{
  "num_hidden_layers": 12,
  "rope_fraction": 0.5,
  "tie_word_embeddings": false,
  "init_std_qkv": 0.0473,
  "init_std_o": 0.00965,
  "init_std_up": 0.0473,
  "beta2": 0.99,
  "weight_decay": 0.0,
  "max_seq_len": 1024,
  "doc_mask": false
}
Each number is 128 + 24 x the weight over the matrix's rms, rounded and kept within 0 to 255. Layers, rows and columns count from 0. Numbers have three digits each.

# layer 5 attention output (transposed), 192x192, rms 0.191, rows 24-41,88-105,151-169, columns 0-191
124087133151127123153140115130086138129112152084129146106138112120139129098139132153117151181098157148159096117139150166121126124131126165094112146137157113124111127117137122120133144125161111144115127160108088100135172107174143109132132141129139163113121171164185151091085117180138128133148115183106100089148132082153112123054169114103115148121103117136158104106141090135107131132076121098143093100145117138148162126113146143167089117114196083134138108103142085073134120111125126110097121109156123133142105160096161124175102120142129078164085128126173089220102125153124100102
134144116131124080158131118134104121192064168128128143117170132119150165127114146157115157127129167127170147136107130115104116100155141168164167124165140152105115162128141143116123122119166103196147145120167117088113111181116107147135134134130122087136126169161134148146136127140140109142146122162137109117131120117132118114127128134142109129121162133169149107082103140080121173116106123128077128124143125158079127113100135075122131122108141124124139105134124137113118108133134101119110175158112107134092110089146120127145150129121096133159133127133119140156115147157135158142
109106189131140163128145091141169139143106099137120144130118112145155110128154148141103128121134142152159108158099114135103152134106126165138138135190142117141152155155141097136114161089105119107110112134125146124099089116116114120092143131092134134142082091125154102126155074167124137100142106157133146138105166073092115156107156143151118100155121126116093142109120162130151116090112138131157187120108091155130098072149093135123132113136149143114113095133131131156152110153125096096148163118112115119160119119128145109136145151159121131102181073087136087139067197101147168149
123085125086170138143134123134133111111146071122086098105166134171150111121109152132160135179107119139131129106133167151137088101147146091108129166157098103127110166094120125171149135181148162143117141128132141150114118136147158099155105104161147153135119070132111108150134134152137130152119187100187130120137132107139121134100121128149156132083156141127157102087150196145154104100105094169135069138132149114114123116166088162120122112130063116134136204179101140119121157134097109115161119135138152210177100138142111116142161143111119112173151098159141121062154159098137132097
111150142142101181103119114116141119160104123128115160092143092110148135130111175140153169167131103071113147119122117139140089112132101112128141119146168090173109103128091141178134146135111144108097132087096142142093119125118167124097173107112128141150071112139082128083093050133132131173129131127104160133113115185085140136115144175097117137129107068124139117160155161118179126121132106085124131084125109106079131097101138155084123146141130097142170164077145098153128162128106095101172120098126121116126137113150144164120120118144121121134084131151122114121143128162107148110
108062181148148106110114124108149125207142126126112144133173119119138162134117154120080115121125125146121129124136141132087148130119118107191147116152106120134154178159128129126082136152140170101127139151148122103139123137127105108092163163156122165207135138130150116140154170116130185128144136124132170110087175145104138122120093084117156165144140112136144141120093141098108114117172121112118125121122118104116066109116157116072134152155186110150121154169151195104159116148130107084124163115156126135133145078129147089179105103095122128144101109160160108119095156113128157115
134131155170156156120129139122134170111124168148133143133151133129178138123113160121162100107088122140131133135137140105121153114167111121123153078091071096149093128095082092129148125148121131114068137154132126119140123148121159170102123121121147124137152111161151085156133139153127156096152164179153102107142146164127158108092119091071133092128137094095144111112104096124115091114134129112092105146151132110113095146155167114155123123135125125131107137118098154126074121157158141115104101133141104175164128094200134086093111125141159142096110106126145105119131118128071102125
128094103114106118126098132126131137074103147111150137172139149172114148088129148116133124192131129150131125122156114148150161123144092175106129105133128090117128085097128111168102131105170139141104103131113120124092122108165136114166140175107117162140146114103128132141160110143131094112105175138130090139094110099099139142129107150100124123083164117146119098155103136115172121133150190074135094146108125110120106127100164102142110141139146148159103163143127132138148115130149094089093151092140138137117139131129132140122147135118146080132118202120140091133109140160136089066
095179148154132173115109102088120143127089139116136145145116089131092102127069127135099120115133097129136141152045154149184134130133118136162106124114131156144128103146142094171155100106111170093107133101118163135135123146167098128142153178143124123090149229103110173136145133091115150169168130155129139150143115124127126147129134092137110108098088080155164163113149137138118117101101149102173134086134132145121128154116122167126148100149076118125137134143125119141113162083137147105121140111162109149116144083165145086143097160172127121186088123103124104175100094102105147163
190098130081137159139120115133099099082121115167129092084128098157135152149145121078144153113119143147142105108138097122124099097154170120091112150117140126122152087110139160137126148094136166091118109134139116153154130130124144114143099119099127131111138155077154081163144090123099116149144143088155127187130126119116098120134157162111082091117111139121152164121131122151095089091128101161165145167123071135139164153141151121114153145153119123135112144101081125148078074154129122113124120085147113070136106134069122084145095143079156096168122135106129135110139114133071087150
125161097179136139151154116130093091154146120132113136113137118129119134075136154146106074155108120164110144151133131146129171136109113178106092175097068073151128142095087151128109163114124122145151146135191095158118140125124079140153148141128074132117133143124130183131145127146131085147125131141136127125147122086120143123139198168092148154166144165123067111143090180120141134072130116117132151150139109085143089140093153139124136138115144118113131148081122130084124137125131111081130133071103149142084129155134200118073138140127152176095099127148118115125176126131085096059
141146135120171127129090157133080096092109146170106193115137128120131105156133149120169142137168130137174173115133108151156137132146092130171161068117150161147155061086132138149151092149129089142159097154101110145090150185168129122134138129091124127119129101145171093152127152119194176158126146113103108123154151148136154147127122087091120151103108168130175149116100159109088154143103158101117180101138161135122126149111143097124130105118131144093136116093090171144113150154180147114170119140097150157157156125167131139098147114147122109091173110099079100097128104146100129107
101128157088100134130185083101169100160139144143077111185144168113123120132160106097140164142124122095095046097160143093127188164126161114146128107167183101145084104142173140152130107169094127143082129114113142136168109096117119121128117124111135112120137141123098100128167122131133122122151114084103138125087122153152141085089095121094116140167114136083155133148105129146055151138177122121116125166178086107127135147087123126068119172098170141169136114106085112086081093108132071106063139165113142115131160192100114098146123143117161121153112125104094116152138130161142114116
115077100156086122130135136098075119124128116108106160116114109087110113146121133133078138132094067143086178126201154111173143137111115153130065099159106137112154116168118141171112139126145139117144135134143152097139091150106068111146132104131114183158167138107126104142152167110175090121135147108094150126129125081169126125156144174103117130075144104159094137118079111113156126092153145161148148115148171138122122158123130081113135141138082096154122112129169100118144162118150175135151145121141136099152119143158160127170140154082122150121116108137133084156098099136140157096
118112144115126145125143134111142157103147155099121135159132119135156098156094122148113142133125145097096142114093095103087132132151129134136125130115114138138134147162062103126135087117108149165118143115129111127130111147107090125098113123088112166138161187128127098201138132063092107172142153082130141095100064111109153125134085172177091149092114166095128140101159123143092107101122118102123124110173139176064075124118097065118107139123124080179117141091101102174162123135149148132123083134141138138179122104124132091127127107102122137110100115170149126132104118124082182136
147115130152104108078160140172146130135162079166124117157114108133131162073104122113118130085122092102118145102133115084121122158174166147092160108165105162118123116124125098159146086168150151132143148123160145099097114144127150053089186170105155130169067129114122123109157182086109135134141130130129034113084177084123145140112108149162144113143159129118149122170134130160135115174131086144121129172113126125142097138120110153155105110161092148097144154142110126124133149105112155110113115147109133166188152119099124176082128103126135133129167140097075190086083085117129116170
134104135167097142116099158123116128125094127148109097094077102190156135105158106114153134111136095151166118139147083140117130159137151121160078099095129147103131122118102149120143150138095108127141144168175100139185143161113152134085130096118124123101112158107164120132117155134149129138114150159142160120131123173150140124153129145110150118132095117132111118167129122076113115117133169119111148129127149139086120152156138092171102103146111134137120137125136084093122126105175139126170130083134092136152116135114126093161102132077123138137126179076172128103142130139133134142
118107111120109171130094112113140128118128075129155131129116112140097111116121119118171155159116124166103152122178088116116093103132144148070130121139135070162164163114135109125090099147084112131087127137101082130074152097114146092141125111117125159161118109076141115104106126159167108150086094177166177108138125113149094161060135145125105114115146116107155158134103144170139144142190202072128131137067166132129134122125092119151088077132184143137156159115117115119163168104081148157128176159118099123155157112141154114169163116112158095120151084154184116160136155197123110086
156106131132107127116179122137163132162148118119097138088130164111141125108112134159144161139110129113105152183134127102098146140129142097108103125127121121138088087156105167144117126122113120115165113111129120142157138053104199139105118137135124148166097116167104159162120121142115120125125112136096130133098146165115152125087088160099104138101088121087149118134101098139108111151125139107122080140106166118130107105128133150146086117129110145160153139168136096111138117154146140122152143129125155119155103157120133146124134118148155112119125131112139131130160099101139123120
113110150130138105177127159159123142175121144102135167133119096116129157085122191123142140105134123142162160128148114139130152109124099125126140135123112132101102164117121110140125141139069149128154092107133124154097126172109118104116168150081077136174104133118101177131137158110125121131133118140099161140126156136126120103113126119144155137113154114142129162123112186122197108175101115132131132083108154111106158110124114114146134086131115127125158140101135134106127170105100128113095125138133116132149106068108131117128148153135121140117132108149128158119158146150103158103
135120154145094147140142126144119135123130155108119160148124141120172107135099087113113140117121170114133081101088118117132153118116094114161089097138172172104136115149148107128162142143138104132125119119120137138127160163128103140099161081137140114167132149162128129124158080141147103136098133140141137165139124115126095149119120126127129147169130132112123109106139146082092139126101127103116164125135142147159130118100137153100079156114120134093144117119146113109110129132122141123128082180126133146135124112076112104131158140119104134132135161162117100128090099101144152146
160157121137151093140101078110152177126121131126095140128123121138108131129155131096161159125114113146113158132119113113129154106114104113172138107120117157136127152162126121113150151102087142125140137129135134078074152122146102160169096176119128127101135099139125098123108111102131176129152127130111120124127127148100165130108149143179133094166098100195122149157098108081120146087125105106132133115137161113099085125170127116154131127101142111138142132125106148119121124123111145137108098133148094180153086083128127131162151112126100125097098077080141124160098111153175146143
133189167144118141165121144165142134184123148121217098164127155152139139126117131101149096160092109121129132117096138120127105129123092134152097152112154128077109166150139136126118116152188146116146122117125113108118098127129142126106123141128139121148078118121158109098144055096094162167119106108143114109146131085117112134125157119150080100188080138129117131140145148110140101163137145134120099143132093115131118128153162101114124109158087146132134141131130116107124147133141144103126094125161179159134135112148141091089131146115108110134149144171164119119136140129150107152
048132121165135139098135121140074159094155083149122118139097082158120156124147132101096105135151152133116117133146126175125103165132074141151146113112175139120151126124141106096133091123132120099090145151116172161120139141106123140100118118112106180089102119136180147151134144074167143111112132141117126104136132133128157131142155120117145094101156126121137146138089150088105130160102169107088154140134131147119130097092141112160123096150172160108122115112116165110138123143095124130064088143098129128125129126141150178115172129095175121102167112087114121122086102144135097138
142107118127097135134103137106125108143121126093140137152110137135111146144129143095145121124106142119128133146126144116102144137162117094136117107154123128122135147138125137192150125126139140108104145125118137140130147155139149140146148112165129093140148136200124106110143124171135101125162118173112108144110127164110097165111124130105150082101136104132109120108114093128154118123110141144082170090142120120108155122126122138157140153120127113142082164185172150140121116149104129100131103157126092164134188107113169064156092169134127103128147109175159157144094147106113100115
154098145133157115133154110087160112104158167093129110151169113114106097143132120140145099139103119124139136138143144154124151145140140136113133104140114122118125119104107115140119102159093132070092139119143131101143116136151137145145129127079139128113125120108134107092137161169125093111103123100104119161138138098183090170119108139123142109133142075122121122109136090121132171108131114105122165090091129153129143146139147122113148143123081159146123126150154099122123163115157110097115130147126108129176154143132106138119062171130147085137123177135131124117119122128124147083
111115146165128109111081144120145115082126081153135125088122107131096109107167119118159140072110144153093109148137121143112137120085174126124135124130107161149144181154151136099137163131142160137134146100125135152115145114143116143132104148161111179158120098110125093104103153127096097127146115091140098111122129148118098150147087113134097147063175145091168137113155119119144176080152131134136167146122117123137172105102128149110150124153092117149132127131103138143139096094110111151134157094106147113121128131136110177144117092110146117134138102146106095161115166115117132157
130103126117110144119154123149100104117134109156126162127111166125097125155137149103076099104144111129146129130118135133095123141115114120169141154116085155109136103082122109113135123092137138086141117131113120118129143139150115091124162112155111119133149121110179102155115098128129119081110098131163121124141145158107137137130113111118170116165101139148120114125151141094116113098175129129149142157068132122143157105115128138104166161131109138118137122122144152118146094133110139105082123135149138128126151113082102102122157126091133123138163114149123134168087102104089113124
121146110119126144151111130107088118092109128098142166156122166117174112136132122136107121136134129128124138128092163123104147105084130114126115165149100123138156155106174154106070135136125118131124121140150149103121110146161138113135096147145109138141183122107139136144155123139150165123162129126116134143116117117129144157107150142146072131137119126127122105103149119123133141130104124158141104138183150114147135121145112108129145113116111138106136132151091148097108153122138141144140130103129139127115119107145122072138149174127133130141121093131116145106124131178101103117
133127120138152120157115110087129147099093116155124102130150092118148123128088134123143144153121164137120122155089100148104131107115156135105124134138100112126122156108160104111133150133136099161104088138144164110144122116124110149162117138124114125111135102131101105137134133118167166125148155120140124127143080132135151181163126106139154099170136109092165136116112083119120160132109117139118138095103116116126150184139132141148134117075093184093119083094099140109128096102123115112107169118123131130133127095147138149141079118101098098122108126126141128122136124108163143140
130115165108120147152171115116121122142121110122123113176111139170121140170106116153156174120140150146175117136117155160131140137160103124156137176144104153148188123147122154183123125174104126180106165151117152115168093130113131139135135157111106128134157127121113071141185126140133171118121102112133109133128149131176143106136140136101149126185098072126108124127109131166123099103091113139106160117145127117112111142149123124128145124113145113131148118135112143128151110116150104093118113125147110152100136122150116152142154144119112109141125124123136133109138136117139148059
143127155125107124099132125156125110128136140130149123142097132141155123111154113103130107108175140110100112128131160136157176133166148076079120130067149126127144153101105094136130130145101180113133095161146161103160151148119141124082171153111132154126109116139168153127149129145139160096130156156126100144124160112135100133144119107110133124131126120132108134102138125112136158131115112114121125131125112157128146093138151147115145173100083077103142143103113117107147130116130126133120128162122135105134169139119123095145133173100152127131163143152152155119130133127138086126
149192132121146119149116141080134171159140168133118153129116132153102153148153116143136158163137149103098091128126124062135134106167114122177139151094144129131148140076124082098191106145114108137149149111129149098139163122156159151103117095089143112082152127154097184090138104135177108118134146121105129101154142128146138156134121120116119141103117143126127156113136164102151163114105153115139127137083110100147101123152124120139111141137112139146112157124103133160136136127116132132136140144097141125143130126108122153095167109118118105153118086115150142136131138144133143132
145096128142107102155130122164126152130117115114121117143056130121163125145147159112095164130131121157148111134139153126162139127084141118151145130150142142107139110127118084162137132137116142111126111121107135134084134117135090094138146148102135132091162170121117115125088131151123156154123129166119139118129107112135112151146114137161103137131140101121079090138083127127122088138139146145096140149124120160089107131115115140190131117152121138142165132109123138114152133118105122122112158133113124131169150154130155117138140149143136099145086126148115104089113129128144081116
132112122138150119156166131154146117110139154107140095137104093163166116086128132158133144112151147098134126131129105112108129147143156081102116126113106121134127083125108130103142130129172170124151095142114136148141123115103110125075188113078137126133118081107125090137139104104159151139105101107141130135142108170141096143132117145119102110118132125135161150118160118122058187093132114147140160127145120148097122098128143130151125166118083104137087140114127155136119123139138104122161124142163133147162133119150129092121115165109107195137130127115131124123097127137122150132
094129124148124130110134137116131108121134078095162102120133117104121126099120148127136119083128090124151137118153120143114151143126142145138110110117108153111126163105134163089082113122138075137090162136190117137138140106130083137143085162144118150160103112133149179149124177122135113146135096163121130132123159150142179132137148122148113116153110111150132126136160129175130111128097119138126124124112128160148134130119161125152114152128180104093102113122142131094091113105107161150105132104106125104120163066116090101169125115121105106132112098136113123157165125108105110175
155115115130114149173147179113070143132173146137128108147101156149142106157105150145154153141133111160116096117124094118128150148092177119129118122105095149096127161111135136130148143104148096101173110165136145135122098094112147122139123124153118140119126115127131152092120139170147104153150144141122144163109109175139146137124095109155159139109132091109155126142099112162102121068133116117120125105112148152124105117110098142132109114150142122133114123138142134146131153155116109115144144152129135166128078132109133139113104159145113128095147133132111108159115092126119125169
115160111148118115070117113084135118131124119175162138177092146093127125137118132117102140112145145126133116121142156138128144153144089144159140119105101144125153087151134099152071105151093157155101127158107106126083111181112108128114173108142110123110169117141050114157126147112135092173107119106121133091185147139101104125149132135132132131127139148171110182097084074060138133097157118108106107118138141148145126145123146099131135117124140117110069164114130131150081139090135129135140111101140117126112137097108174083105132145092113146157093173125144137104139111127107141130
147162132103128139089119152092105123100155119158140094121143186149126105167111048105119148153161142147140135135132158148157110176141115140156110095139181156177149077103131127128158133156160124100132134129110114137151160092114164103122098100165101135113141135094151104095088137129106150142131129136137098168135103176154106087148135100107130135143082136122107129119143090167041133083160120136116171142144139148131154115152159145101097106154124120113071105156142128159135118126164116143157125132115092104162148173145105118103108154082144139138100106116178079113091080105139098158
162157105128129149092096161126074129139130124112142132130140130116126131129102131128131124136156138131147164118175112147097128136122141146099152118147120116121180145160119134140114133137118118170133137144129068139057140132114128135147116106186131130096097139143155116093107168140126127144129094148093101123124121137132131119136137075103118136090123139144153143134116103150118094149094142153084131167131156087111112145178095117161141135169155163141118117138130164115141205101162122148132150145140155089093114127122130157119124105113109140122127122146148183140155135124058134116
130129134158106179076136132137098104086135097096166149159139141099101110151076114098115112134104097159167117131150165179154113131090131141117124107109120119094144119163152069095119120142067114150112127131096149101123109142109103123112143117118140132148129147093138167134096134157132082125122090126123147133124124115167094118103103127106146153138115127113129115084154148117128148140168157163131173133137110144136156147151124115144139130164133121116098090113124140121105114108115154147126139130111117088126137121125129124125119067105140148108107150143159159142166114108131109141
116126120129139123102096117158113148121137134149088134122104131113097131133107085129112143087132153158116112103137117137106128139157134127142160135112119163131118136090181157106104084138158127171137103143137134154109132148115102114142143132120098151145135160137115139117150151113146114100171120098077183079142149132121137124130104111131108132102166189131148134154131105146119165125105130123127069088181147134149125148136118121103173092094128139103114100154102156151151059149118153159095136146120154130110135108119139097124147144123146089148180095102127129124126151146136106116
134155145138136165150118135134111074098135114166131108150099148120132101113130158124146155109146135129138133112129124149132146120129164091123122076146129148138105116106156128135108114099143128151133102080142129115122059135163148148127159161146154141106136103097113150116084107132118096122128146122124147127116111120109111090112071157172138120138094144164126154124168108129129127125082130136121129111144165166142147077139103149152144152123098107069108120138125065152111157101127133178127133125088147127133106146138109118130117129110116125163143153088104122139182119139103190129
112181075105167118147134105146148109118138130126100097120144071136099111133150145119119160152138128124152141101134098149162149139095151128119160155139098157108142155122173165121130120100154088131106106140080141171115150109135140146115106109113120130107180113131137150139115106114153120128115148089155117132116115121122111115149178133138129149115122166133157134116155152086102142103097091131146112153128103139123150107136084112150117103149137143163136125127083053114148132107106111116129173126156154108132137163112139173130140103113125130135145154117096112135130101145201126101
122114155105145161131107146154087138136123093132127127104114127091140173131122120115176110084133116109131128119063111081144116080153170107159184140092124109128152141114138102129119120118109092112086116118111137158123119110161123128147104110130103113144147184118156133167116116146125134137138132160122136106118103138127166116156113103125130145197101129085123106126094124143135114152130136177165108114154108105136148161152098155157120126125196163118146094088122191130158145132129124163114148149128128132093132131137136140160144068124108145111099092139131162139122143127113118167
152129105118088130164135119151158106095129086113161107110106146111137121135108106162114141099115131108140164130127129130130146118110148104117125156117160118139125123103124170129130101167124152141168139098148119124139134107127189126156132123133101118103123129140137107168140127127135107100111153104115145156113151098146093109138133120151167148129096131106109146125111143147088098154114120167124138112144058117129135166109121108180100107113191122090107123097170103121115137145081155170107095139085151099104133127089096100080159102153152142056147150155134125147095137156151152151
078203111117134117100135121074178109126141184119124154167122133134151100153110145151144168143121112107098126153168124108143125134117097097129130120080116074130110089126177140130113126150105090133116177152120114114143104134075123120134083115149129124145120135162087166128147127132156130090093140125100159117154089095130147092131131106106111179116173172091139133150093088133101098113138102109109144082131151143073102123142109103143125122117101118144108089138150102115126141102124119121188115110092127163102127134183130141131119113171076140142115139122145115130132155139161125158
160110139112129137136103140109107137130133122169174146125149123156156126124091149129139145125138094081104131135128133158113133152115128114172123094084151097154113114158109104125147124107113123109111146141116094146142147130092154182136087147093188121134104143116110161125133115104123150147136142146115124137149141160087140149097124100104134102119090124111160137093087115152093129143107124110107142119136104179109119099165123138116119137128174108144106122145110095147119105169109148127133135128128109144138110141106103129154117113127103116128176140151098105148098128113152150146
097112141098079138104141106154202127147173117102078127156144118167122132130164106096132120146119092125094129127170142151147091105133091107127134133134156146151145140165100129121102103118135133103107136130139127154098096105122145141146157126111121153122134157104116142104113166123069083174115097148080122118132127147135132116126099164100151141124119123158122084116144125163143101122141128132120103121156120134131072139139127097125109169172135125175174169143176140145144136119106112155145128108159143095131104151106148078115121154119105116151107118147155110184108144185091113142
181154105182082107142106138136141128123122092127155114075132120110142111118090155124108125164088121138097120147119111143151112073139143117074133134084155120103152132092119097151097135117144183136153136129147135117098128143137142106134162089160120122109067139135151131123113120162121134105121135104108116148139179143146107152185140159136145134113149171139149157110123100106150138125129113114104161153101166117156127145132154146126137160128123132117142142114131115153140127126126114132111162128152116123153132129153133107119117141127111138143151118159123105115106137142133097139
143119093151094174121155147138180170101158163153130123122154131143102153127154106127136132161101142137143117093123113123152079133122086146133116161120190131131146154135125139134100129095131080160157126141154087135105134101118134124117137096135099135143102123128097126103131119095115067123128104100130150114157110178138129149120113122161138115108139128144134142139140119128079109118123142091155103127067123114140129147142119129145082087135128124157169143133100126098128105133139093148132084158127117147135151125088102138104137118121116139174086103122150112109134147119126170151
158128140135138126114136100147119116093120091170113159136101097115116135081140121113127101137124113108116161131131134142127113138121115120094106096104091095135143115118103155155110127080150113099108082158133150172109151129158137092121172166106153135146122069114145106157113093150117084128099154157121115157142195058134101132125151148076121118162120117122130100153098129128166116132171152101101115133161136147160124105143146175122141145146118158085150137116096101116124142119113164116155156093135131128146164148183134084172096148104146154106131179121110088115097151127152157165
155150136118148128141114104113163137137124162141148152147159087105099116136125105137139135108082123104104077135115154181144070122126110111148103133093103108137102106149133127143122110155115116166129130165119133153130135127120164151162109115093113119116159105118117115150128137140122160152128128115120122099129117137148154122103139154099147149119123166158135148145125178131115165090153111107207149122098141073122131129129114138058106128082141127145104105112074116094133121146111132101116120096150148099133095100131089078105103083104098099155119135146118123112127114172075145132
111148089114138103151139105090084111133110135142127139109132183076115119125081149146103093112128175163119147140104141150131111107130118144133135156169132137122111170118131117140149129125128141158142142115155140149126150122145118172131113130156100128146159124140139133120149120163115083114190111130133113092114150085150117096123140099127138153165089120082133155114143144142200090143145116135131113109132143133133119191088163160107125146116179091129104122094132158141137136118184120158102136121092126113136117101075150144106161111145119096117141096136112153161153115097117118057
165106132126137096128157115139183155162156124103120133124139190150138115157103078113098096138148152102106096123083165126154097125102119092079118172104150158136106089123101174153164151136129148119141097123089173119122118145105134133102176112120144135091162137137111132089139096139098136116177141043134145159127138088116133116128160161102149128117108143124145131136150121124165132150148101152158162121159106110118154163138100153147136138144079100132159132099142130160151110153165102137144127112117135152162157132144102090115106148105112130129128156095098106116124155120167104133
# layer 5 attention value, 64x192, rms 0.179, rows 24-41, columns 0-191
119124108101131162169132155124142133115131134143105111171146140074112086129156144125130134149111148145098148156124125178141099118114115078121113114127176119126118155119126091084147111143144095104151110105155120121148126156114105088114145084115092084158123105110149166076108091168129134111139107155096114148096141063129138162148135106102147161149163114119106109177126155137130090091124137126169124103139089152144134162156101158198142113126137147123128133131112172142157101160160098132108138146109131131161115160123123155142111115126097123135125134098125166171081136093110140145
128144148117119110171090152124153123175106141114121127108132128128111117122134106168131139064118137083125104104124153130122133085106169110136160133170134129106100173159134130098120095121115112127082111112138140129129112188141118144101158128130111129134139147127089108155163121159097084098110158143154084088117132093163142153151143140107113097176111122128130148130124195139141116160117094159122108105075130156096113130108120063146150170090150119106103134123124133081106108129126128154098127107101179160160144117134143120155140138141151115121103116131089171142151141146120133157
111113173083138148124164116141159129136103073158072117154145114155140130128146161111147099153080113102095141135138133125102118115144146120145156156117123116099158110103118143122108173129157146163124149104146167105144118136168110147140142185113111120158137141123129148121112101123116123130128156090144136135163173155115096110141145153146126088135121127147120118156139127086110154153149135106098140127102109137127124065107144160099127120132070125117143136108102124131091102162093136112177097123099146155143137162138172123110132123133114088131141135089134123135109146120124147133
138121122106107090146149108124109085154166135133110095134105161132153102159095124108167135129133150118090136111141118107158148124161141140139087156095130119172122151122088145181127143129147115112091143138168143141107190103138171113123133108098120064118128083126106129131171164135117130110169093107104158099169114133088133119145163128096078122151135112116136201150137122159148141152116085102133101112131102115140136123107089116124077155125142146135149109140127072178116168142157102088113179116126133101135090137108135086105142148142152147115138138159149151142128131087149164103
137120112153169123142171124140122159151145094107092161105123125119161115089094161133110118097119149115104141161123157144135151088150136179127109162113128121158149084119100106140120115129110123093077153096113151073180087116065181084122125104145154077105151158142121079104115098142124104148103140144116133141176119152142143111117129139139127123112177083137120091149129108082119129138104150099106159141132106146174095117112119172182128138103145147157151092123166063110065100131131107177165149142116086122142166105106136170105123125135125128096121117121124122151162128135130144114
081096157147113141138127099126104136119109140124100122153149137139088125136115142133114173165131083131098121095160166142122121145106087106132128146159139156122147086112101191121132144131096136142111161163135124109069138083066078156087090155133107132144142142133092165158154143165130144132116151158117091115176147143142121153136161106117095112139113129115137135140181169135099116106075107156089108148094126126086134105135156110151129148094111095170140131186130130159100141100101111157146088142125101137068154153087143133093116134128104124131087168130115142130152136177118120132
095100106118097083085120151144130147123127138131121127185103142101124137085166128145121096093087139122137089101155085102096113128164122163138126085111138104136115121115130130135153155151166140133155189141119106134094110145072168100128127129123138131115095108138132138165149121177113163104105132114120128089122132120116159159109083142113110146146148076139116110125134130152125092137163152146118176135117147115137083131148165135124105128133104153067143124141125074145096142122168117111104088126139119127080143141117161128117123123137110134124131131146151124129170133144119097122
077134106150143107118144138107146117125148153099139146081135117128140092103157112145117133185127157119120138109178119173095117150132094141085130124133158150140113096166084116137124126136150167121130135117159139119105130153156111128100122159124152128104097109127137148124140106116113190090112089136105109127167143134129159088093108120144118103083140121124100132143153132110138165128120156128133143155121177090157141148143133141154207086135110155105108131145131114099108107126169133063137117078161101121138123113172132134150080156124121132161151124100111114118121151108129160126
100125097126064134135122123152114127112125116127127111112123135158139157090138159139151145161134103169159080141120153090149113103140118114093109112134096136101151131145151070127138114141150102084113143161134116131133109127126146090147146123109169120153126138161114119130178123163141137160123102125152107143107163167125190116106181157162143134122127138107160177113096160115126117121156181130112124144125163110094119143119077109173111099111082121156167136157127131135172153099138106137140171136171134189155144111145092165132115168061127128084172122093163112097135089131135140086
130059158142157083116134150139073166113120140147150114131133101130062150103154161103105120132140104135154136126134119108120146130134127160091120108156112126110187134117119123153138108113144103137134089144135157139157119117175151160147158123109117118119118110097129126133100146145133112155163172157172128134102149130079136133139098176081108127127116094193135117121128108110134132124144110126153110130119117126106132152096152149118118114112052115131155152093135109136099162148127121131135162085160098152126124147150089104150062119073111118160129123131097110140113145113126138097
091091145133149141153116086135132100169148123097132144111115146135141151098140114122152159113156139113111164108125142125142070132160126154166160135144131176104142136101123167126135098119116156170133092118121159172132131111119137135157120130099105164133159127123115098091144144120118109113100114148130100108075155127176113114115118191162150167106186167130148122154147116135129115143132137111153122107116117135124112146129121105123127116079117153095148118090138170106094129126178108164107135072138125093121136153118141139139130146135157120120104130132087134134171141112096132129
124129144128109093130147144133097131120124104142083127201117121107125143138105103123080135135142137128110120088103155125110144140127142151156123129095132139127096100116156136119124127151124099115161145109106116134090138131146162115103113132148126136139123146142133170177142153138135113102112128112179143156137092143119133079108112158140136174131154138109119157138116112094144083124104132139151161146132139145143095131147141102149125123105130123109075089122124123139104124136119130109087182120090123133139144087130099124164166105109110131114140131141080096100168084129178135135
146142107133179154082105113120106147088117145131098167149160101143121112120148105108146104173126153088125141132170125146097146151120100132113096098128150086134125094163082156101137107105087115166205109116127151165150131111100108115120119125108118141109149091094122170129099146097129102142116134166123142133152153167198079140115136083125106127185117100148128057093117166166128149134116156133190098152149137124144123112102116123106120118165140171129163140085105104103127105081129162108118124120134081123110101130124109133131115092113127134106155087124111165126098128145138168078
137130123117152122119095128133133111126148153091140140118118144154114166104095126099165159126139123113120133125142155118143115165109160137089128081136142130092111106113133167117114138122156153135113111167143086095141120130146094112128121182144123128104173115139149090131108141174113145110141111114124131186117132132150126094112110135089126111153125141119128094135139118152130155110125176128095127139143114144133147163134120158182139115094154126157136149171131123099155151150121110133153141105152167166068117126125129140149143132113117113122127152140076116081091189119122137139
121123143137115121120112122088164103143169146122140126125119117136115145155113136113132137095150148150164129109151124146170138063112157129121114133117175142124133142132149170153124149107125139124102149127119098150152114125123134122115080095138100125183165168115092144142149140142110139113137129095131149120137110204059099103126115094085172154165137119107091136090163104147060112152141154139125140149127117139112129112147100139128114079124133092151097112157125054133128121117142135129158089111173131157133111126057104141116164120166132126111132123163119103098124080100067158092
063120120137160105119146104114125120164118179107118107137139136153145169130143111102143120126124068113118153072118132083168155152100114179125152177148146098141122141120074108132115161100104124060154106102152152131134145146096108160098115145178141147149131126110110125120136147137163138119093139135126129123106105131144086146149097139138181146129165090123126161113136127128158141137146142126138099123100126125117160112085156116096151148215165100102116141157095090135138133134094147101116103152126163122109147129088149082142097115152169115087116158108129177109117106092149123106
085094106095130123148146118139124126165171127130146098152105132127121115160109120103101103155126109133158074165143122151119147109110152133097122101126121135146131103116139130147120127144126153126114159097112076096124114143128148095106151085136127124177127123106121100140098144135126150152155133100154198147100151133150129163123153169161119131148130112118154123143113082139111137091172118100100194127098089130133108116112131153129125101116148136100112123190184129131131145118121131131114133081116114127114176100145114133158117107120130112141139204149118125151152151165147121136
116152138186114157143150153105100088096131073136132152103148119096107099104095159110173164121149132144088128089139126157151108099141136109182141104161157113119158126084151132115137094130150118138163130091134125145104137144117116090120097180128107108094100127138152118168108148125116094127155125076145110118108100106121146113123109105110089090082137130163137103139132132091157148122061154123116106098089155137151119170135170121073132092103148124114147118139156149135130123133126147099139124172109132145103109095112151153123112177117161138145121142126134193203128146134097188172